config.toml
num_hidden_layers = 9
num_key_value_heads = 12
vocab_size = 32768
hidden_act = "tanh_gelu"
norm = "layernorm"
rope_fraction = 0.5
init = "uniform"
init_std_up = 0.025
init_std_down = 0.025
learning_rate = 0.00836
warmup_steps = 200
schedule = "wsd"
doc_mask = false
train_tokens = 1051000000
Each number is 50 + 15 x the weight over the matrix's rms, rounded and kept within 0 to 99. Layers, rows and columns count from 0.

# down: layer 6 MLP down (transposed), 6144x768, rms 0.025, rows 4309-4321, columns 256-383
# up: layer 6 MLP up, 6144x768, rms 0.025, rows 4310-4321, columns 256-383
down4309:67 48 70 26 51 64 32 49 35 76 69 74 69 79 72 59 68 50 79 54 46 24 34 40 52 38 32 59 63 32 42 54 72 36 52 49 43 66 60 33 58 58 70 46 82 57 47 52 51 46 38 39 53 55 59 38 41 62 23 43 49 34 37 40 68 39 47 46 53 42 66 21 54 72 52 36 46 22 43 30 71 55 37 40 57 32 60 66 40 67 62 42 21 46 53 54 54 61 49 32 22 66 37 41 34 43 51 48 32 59 57 76 53 65 73 48 22 39 83 49 21 43 37 32 37 39 42 30
up4310:33 46 28 36 41 60 51 39 27 57 68 57 51 65 44 48 69 50 59 74 29 27 45 70 67 63 39 43 97 69 42 55 57 35 61 60 89 45 57 76 30 40 31 53 44 47 68 52 40 42 52 55 42 46 43 38 64 56 53 64 36 42 57 54 59 61 49 58 49 48 19 37 46 41 30 75 48 56 56 32 45 38 42 40 70 49 52 51 35 36 59 48 54 52 85 52 75 50 55 42 32 52 30 39 55 53 42 30 36 56 33 39 57 44 55 38 54 32 58 50 42 55 73 54 26 52 63 19
down4310:66 58 59 54 44 26 52 63 74 36 55 32 42 69 27 00 38 49 43 31 48 63 30 55 52 42 42 57 18 40 49 25 53 54 49 43 29 63 27 54 65 59 61 64 57 40 46 47 71 42 50 52 44 50 46 66 34 23 33 25 78 58 40 56 57 29 76 58 39 22 49 57 59 55 29 28 14 54 38 50 33 64 39 48 46 64 54 49 51 48 66 45 46 28 24 50 56 44 56 62 59 59 50 57 43 76 51 53 65 41 66 50 44 79 41 46 50 61 64 61 44 47 40 60 41 63 54 67
up4311:54 52 17 32 24 54 39 40 67 51 64 35 71 34 74 76 55 54 35 42 22 37 66 35 44 46 68 30 56 36 46 55 51 50 69 37 37 58 32 28 46 48 17 52 52 64 55 50 53 45 43 44 74 52 71 35 33 59 53 57 26 36 57 50 70 39 50 51 39 50 33 59 44 54 50 46 46 54 38 45 54 62 64 28 45 37 51 79 26 67 80 37 69 58 51 74 44 36 47 59 27 47 67 27 46 66 59 51 39 55 56 74 66 54 58 61 18 38 33 42 35 58 35 63 31 52 55 45
down4311:90 48 44 93 42 45 41 43 55 46 33 67 25 53 14 40 46 39 52 54 29 55 37 64 75 67 41 54 57 46 60 55 45 39 59 43 38 42 45 44 65 56 83 57 56 36 55 40 27 42 52 53 48 58 80 47 76 42 51 64 12 36 56 22 43 59 51 27 27 57 49 63 62 70 48 38 55 46 50 55 87 40 71 70 00 51 31 42 38 47 54 39 44 73 56 58 28 33 63 52 39 27 85 40 43 27 33 60 48 38 55 56 78 61 66 59 62 54 35 76 50 39 62 53 41 29 45 23
up4312:54 48 63 42 50 34 32 43 46 67 74 45 55 44 41 31 74 45 24 64 61 52 52 51 64 36 51 57 37 58 49 50 33 33 49 43 65 66 49 68 35 46 42 32 38 18 44 39 49 64 51 69 21 35 53 63 44 38 26 49 59 38 51 68 85 39 43 46 69 65 43 58 39 63 54 46 73 54 55 49 32 32 44 67 47 40 57 56 57 30 38 81 53 46 45 48 50 20 44 34 60 66 54 41 35 28 65 49 45 39 62 38 47 31 21 39 39 77 56 47 46 43 43 57 46 37 40 68
down4312:45 65 56 35 66 45 49 47 67 53 47 84 58 61 77 46 25 49 55 42 66 60 48 26 46 63 54 37 36 56 38 80 87 54 65 77 35 33 25 31 24 46 57 57 76 54 57 22 29 22 60 75 61 45 55 34 51 40 37 51 55 53 62 56 68 46 45 35 43 53 33 56 68 47 68 63 29 52 43 43 72 65 39 47 29 67 35 58 75 61 55 30 53 54 42 33 38 27 33 46 36 73 40 47 57 62 50 44 60 51 54 61 61 52 54 54 65 55 47 67 69 58 49 48 44 51 50 44
up4313:53 33 65 58 41 34 23 44 50 64 57 52 68 44 25 37 21 42 53 55 36 32 53 41 30 51 31 52 59 55 57 51 73 58 49 42 46 49 51 42 48 61 40 52 60 27 36 50 53 59 66 41 50 71 42 39 73 43 42 34 61 37 66 48 60 49 47 61 59 72 46 60 62 51 50 50 56 45 46 46 42 36 42 59 48 44 30 53 49 64 52 65 58 48 57 36 35 22 73 48 62 40 50 36 54 59 67 53 52 30 36 43 49 54 36 46 52 70 60 35 49 33 59 59 39 51 65 49
down4313:40 35 33 35 39 45 69 43 23 47 66 59 30 51 65 62 60 74 19 41 59 59 27 63 34 33 63 41 49 37 47 45 56 33 43 62 47 28 62 32 41 24 49 28 49 57 70 48 77 41 37 49 28 52 59 46 44 83 44 75 41 44 46 74 83 49 39 57 36 50 66 35 46 50 28 55 50 51 29 39 54 44 49 35 49 50 69 40 47 35 36 55 40 56 33 52 41 57 59 53 46 51 31 51 59 63 46 34 18 61 34 41 55 64 42 49 48 54 58 50 74 39 29 51 47 40 48 61
up4314:58 40 54 58 58 54 48 85 33 51 81 56 58 31 03 45 40 46 43 68 59 38 27 64 66 26 45 57 44 66 74 35 38 39 39 48 69 33 52 31 40 43 76 59 75 64 46 39 47 46 82 80 35 21 46 19 35 47 22 62 45 47 42 77 30 61 69 49 40 38 54 51 93 47 00 22 17 45 82 71 49 35 66 12 37 40 62 35 56 52 59 71 13 24 61 91 48 43 54 28 43 85 61 72 22 49 35 27 62 51 38 69 52 54 33 42 73 36 70 60 71 89 39 72 59 61 32 49
down4314:48 76 53 54 46 25 77 46 60 53 29 57 59 66 27 77 63 53 69 54 42 28 68 58 47 54 48 54 74 71 28 56 34 64 56 29 33 75 48 79 48 64 32 44 20 47 43 35 23 55 39 53 49 60 64 77 29 51 57 48 43 46 64 56 57 63 41 47 38 48 71 65 50 37 57 84 41 47 41 41 25 49 25 66 49 48 59 63 54 42 50 40 38 50 07 29 50 55 54 47 22 56 48 46 95 36 60 66 22 46 57 50 23 63 74 37 38 26 39 38 49 29 46 51 41 43 51 42
up4315:80 31 63 78 24 52 40 23 27 56 68 50 44 52 14 58 71 54 51 52 35 38 41 41 36 15 39 35 68 87 47 39 83 42 41 46 03 41 44 29 55 28 60 45 40 53 73 70 54 62 49 62 45 59 25 52 27 47 47 48 67 66 52 20 44 25 55 49 37 68 27 62 44 51 63 62 40 46 70 28 68 66 54 38 29 21 64 36 29 78 74 72 57 41 36 83 62 70 64 41 59 64 45 62 43 27 12 25 58 57 32 50 48 58 24 52 21 17 52 52 65 53 52 59 42 42 67 43
down4315:55 61 65 51 70 46 67 26 46 47 32 51 31 52 72 23 49 44 08 47 47 60 65 46 30 17 50 73 52 45 49 59 37 29 18 76 41 49 59 77 55 54 56 65 33 86 34 63 36 36 48 67 46 54 54 59 63 49 58 63 24 42 43 39 29 25 34 53 46 52 83 56 45 52 43 58 41 36 40 73 61 48 49 26 26 52 77 52 58 75 45 54 81 36 46 54 71 67 43 30 52 74 53 57 53 55 62 40 59 48 35 36 47 68 36 48 37 65 35 49 54 35 42 33 51 56 34 28
up4316:53 49 58 53 34 44 45 51 57 48 38 88 52 36 47 53 58 67 47 57 53 40 78 47 79 45 60 64 44 56 55 68 58 55 67 40 47 50 57 32 29 48 67 37 48 50 32 60 57 33 51 45 60 47 41 59 49 44 52 42 39 56 61 35 57 46 81 42 82 46 41 60 43 63 45 51 43 58 51 31 32 47 60 41 30 47 43 54 54 66 42 59 56 69 67 46 48 44 78 67 66 46 80 65 49 35 66 61 44 40 43 52 40 42 60 41 44 45 59 34 65 41 40 46 47 36 38 27
down4316:33 84 61 64 62 53 67 26 30 80 70 44 56 28 14 31 43 42 66 47 28 57 48 42 43 45 31 49 53 39 91 29 84 39 61 61 34 58 54 47 80 32 43 54 46 49 58 55 65 78 35 69 60 68 20 70 56 80 64 63 63 34 52 60 63 41 52 51 47 72 60 40 38 65 51 35 59 47 81 48 59 58 34 69 67 40 26 70 50 43 69 46 38 66 71 44 71 61 31 45 71 74 39 56 44 28 37 51 62 54 82 57 40 70 35 35 62 87 34 52 48 50 52 31 54 56 28 49
up4317:31 58 26 43 66 50 30 55 46 28 60 49 43 64 58 55 42 70 49 74 59 66 40 30 51 45 22 64 50 43 37 43 48 44 50 38 76 40 52 41 42 38 41 41 62 83 41 71 31 62 37 81 46 43 55 44 56 34 38 57 28 45 63 59 63 52 57 77 40 49 60 34 52 37 40 50 46 40 32 67 63 72 37 39 58 62 33 20 49 39 44 58 62 83 70 52 30 44 44 49 35 61 35 55 29 67 38 68 40 65 61 44 51 49 67 24 54 78 47 50 74 55 35 56 36 42 39 76
down4317:58 60 63 28 51 66 53 51 54 66 49 37 68 46 44 40 88 18 51 07 50 37 62 50 84 58 58 40 25 47 43 49 52 26 60 48 34 36 66 38 62 58 46 51 50 42 49 27 46 37 38 34 50 59 60 34 61 56 59 49 46 49 40 41 53 54 38 41 56 44 57 83 54 61 53 48 55 45 71 45 38 63 65 56 32 44 49 49 45 69 52 58 55 23 52 40 67 26 62 60 73 44 68 52 36 46 30 46 68 54 51 50 65 57 27 46 53 38 60 76 36 43 75 36 54 37 58 53
up4318:25 52 46 30 52 46 53 60 51 51 32 44 53 17 43 59 49 39 88 81 01 60 61 36 63 62 42 61 32 59 46 52 60 61 44 36 53 52 42 32 67 60 58 59 70 36 62 53 23 38 47 18 04 21 44 34 69 64 62 62 35 31 64 71 48 29 52 56 44 32 56 61 43 55 46 41 43 45 48 50 65 61 73 41 46 36 39 37 45 40 54 29 44 61 46 17 55 41 43 53 35 45 38 50 25 30 32 45 25 80 45 61 58 59 48 37 42 33 39 71 68 50 25 21 35 51 73 42
down4318:61 53 63 46 56 61 63 32 43 52 51 24 52 50 41 16 35 62 44 46 72 59 60 68 42 60 43 77 56 52 29 54 14 35 75 40 42 67 36 30 24 77 22 14 69 53 51 75 49 39 57 85 56 54 43 67 52 61 59 27 61 48 07 51 38 53 85 65 59 73 33 56 63 40 67 67 43 53 55 37 68 60 56 44 49 32 54 48 74 32 59 57 57 77 78 68 62 62 48 46 42 36 67 64 46 48 52 44 75 40 63 41 63 65 31 41 86 45 82 43 47 85 70 53 51 44 46 28
up4319:26 17 40 51 42 24 91 65 47 49 53 36 45 67 29 71 50 54 38 72 51 31 54 57 48 39 45 33 74 45 41 56 38 24 40 60 58 39 43 42 57 62 49 40 55 37 66 44 54 40 64 58 16 72 44 60 81 39 54 43 34 19 46 64 54 46 63 16 54 60 42 54 31 61 51 44 48 63 24 64 68 50 34 51 30 62 64 40 39 39 44 75 48 61 49 73 65 51 60 58 29 66 60 36 46 16 44 26 48 73 78 31 81 49 70 49 35 62 51 27 19 44 56 80 60 58 51 64
down4319:46 66 47 48 22 36 38 33 65 45 62 44 58 29 53 54 48 54 32 49 25 60 61 42 58 28 44 68 34 39 30 59 72 69 47 46 36 60 46 55 43 36 68 28 30 44 59 43 58 48 42 46 57 37 68 42 33 36 67 41 44 73 32 43 65 52 69 44 67 64 43 74 61 42 46 43 38 62 84 62 22 44 62 38 70 51 77 62 54 33 28 50 44 29 42 25 39 56 55 44 53 65 59 63 58 26 63 42 24 79 72 58 67 41 31 54 56 82 63 77 53 77 23 24 41 33 66 55
up4320:44 51 25 71 45 25 35 55 49 60 54 48 77 52 47 13 72 53 27 44 58 61 53 55 65 52 26 40 89 62 65 45 67 67 33 40 27 81 14 28 52 79 48 52 56 46 63 47 51 57 58 43 46 46 33 50 79 36 68 33 33 54 54 50 70 43 56 72 74 34 62 17 63 66 21 63 32 71 60 65 04 37 54 42 44 29 22 56 57 68 70 05 34 61 29 75 42 54 36 55 64 42 55 51 15 50 34 78 42 35 55 61 32 76 25 29 70 39 59 30 15 50 48 58 53 46 49 51
down4320:59 49 36 35 63 65 67 72 56 65 57 28 35 53 55 48 44 33 46 71 55 59 71 62 73 38 52 58 51 12 49 40 60 55 59 81 63 65 60 60 35 37 72 34 62 46 45 33 35 68 64 65 62 64 60 60 57 43 80 59 55 19 48 59 52 69 20 44 46 63 65 29 40 55 61 51 48 29 32 36 99 84 33 37 48 22 58 21 32 67 46 55 57 52 49 48 56 28 30 66 52 43 55 60 45 88 70 24 72 58 90 61 59 65 37 45 53 16 69 13 57 54 67 56 31 43 39 23
up4321:27 45 58 69 40 36 49 70 48 23 46 44 70 33 53 19 59 20 50 65 34 42 47 41 53 34 50 73 66 48 36 53 45 36 61 48 50 60 76 48 17 54 48 27 73 35 36 61 32 71 74 53 75 52 31 62 63 45 16 51 76 40 47 37 53 67 60 45 34 65 74 62 41 58 38 42 36 51 28 58 25 46 56 41 46 51 61 26 58 43 41 23 49 40 44 19 62 46 76 52 42 47 36 68 44 50 53 48 83 75 55 51 55 63 77 40 70 54 64 42 62 40 66 37 91 36 42 36
down4321:56 56 34 38 47 50 67 44 55 37 56 48 45 63 47 53 57 59 66 37 44 39 60 42 61 25 48 40 54 53 64 44 42 44 31 31 63 61 55 54 58 63 45 55 27 37 64 48 81 47 36 65 45 57 58 31 50 28 57 54 62 65 48 46 51 36 41 58 55 55 71 23 71 47 48 50 42 46 28 67 47 54 50 59 64 54 55 57 57 54 61 50 53 63 29 49 62 60 60 34 42 37 71 54 57 47 78 65 42 30 69 57 47 49 48 42 34 62 44 36 54 50 49 44 62 63 54 69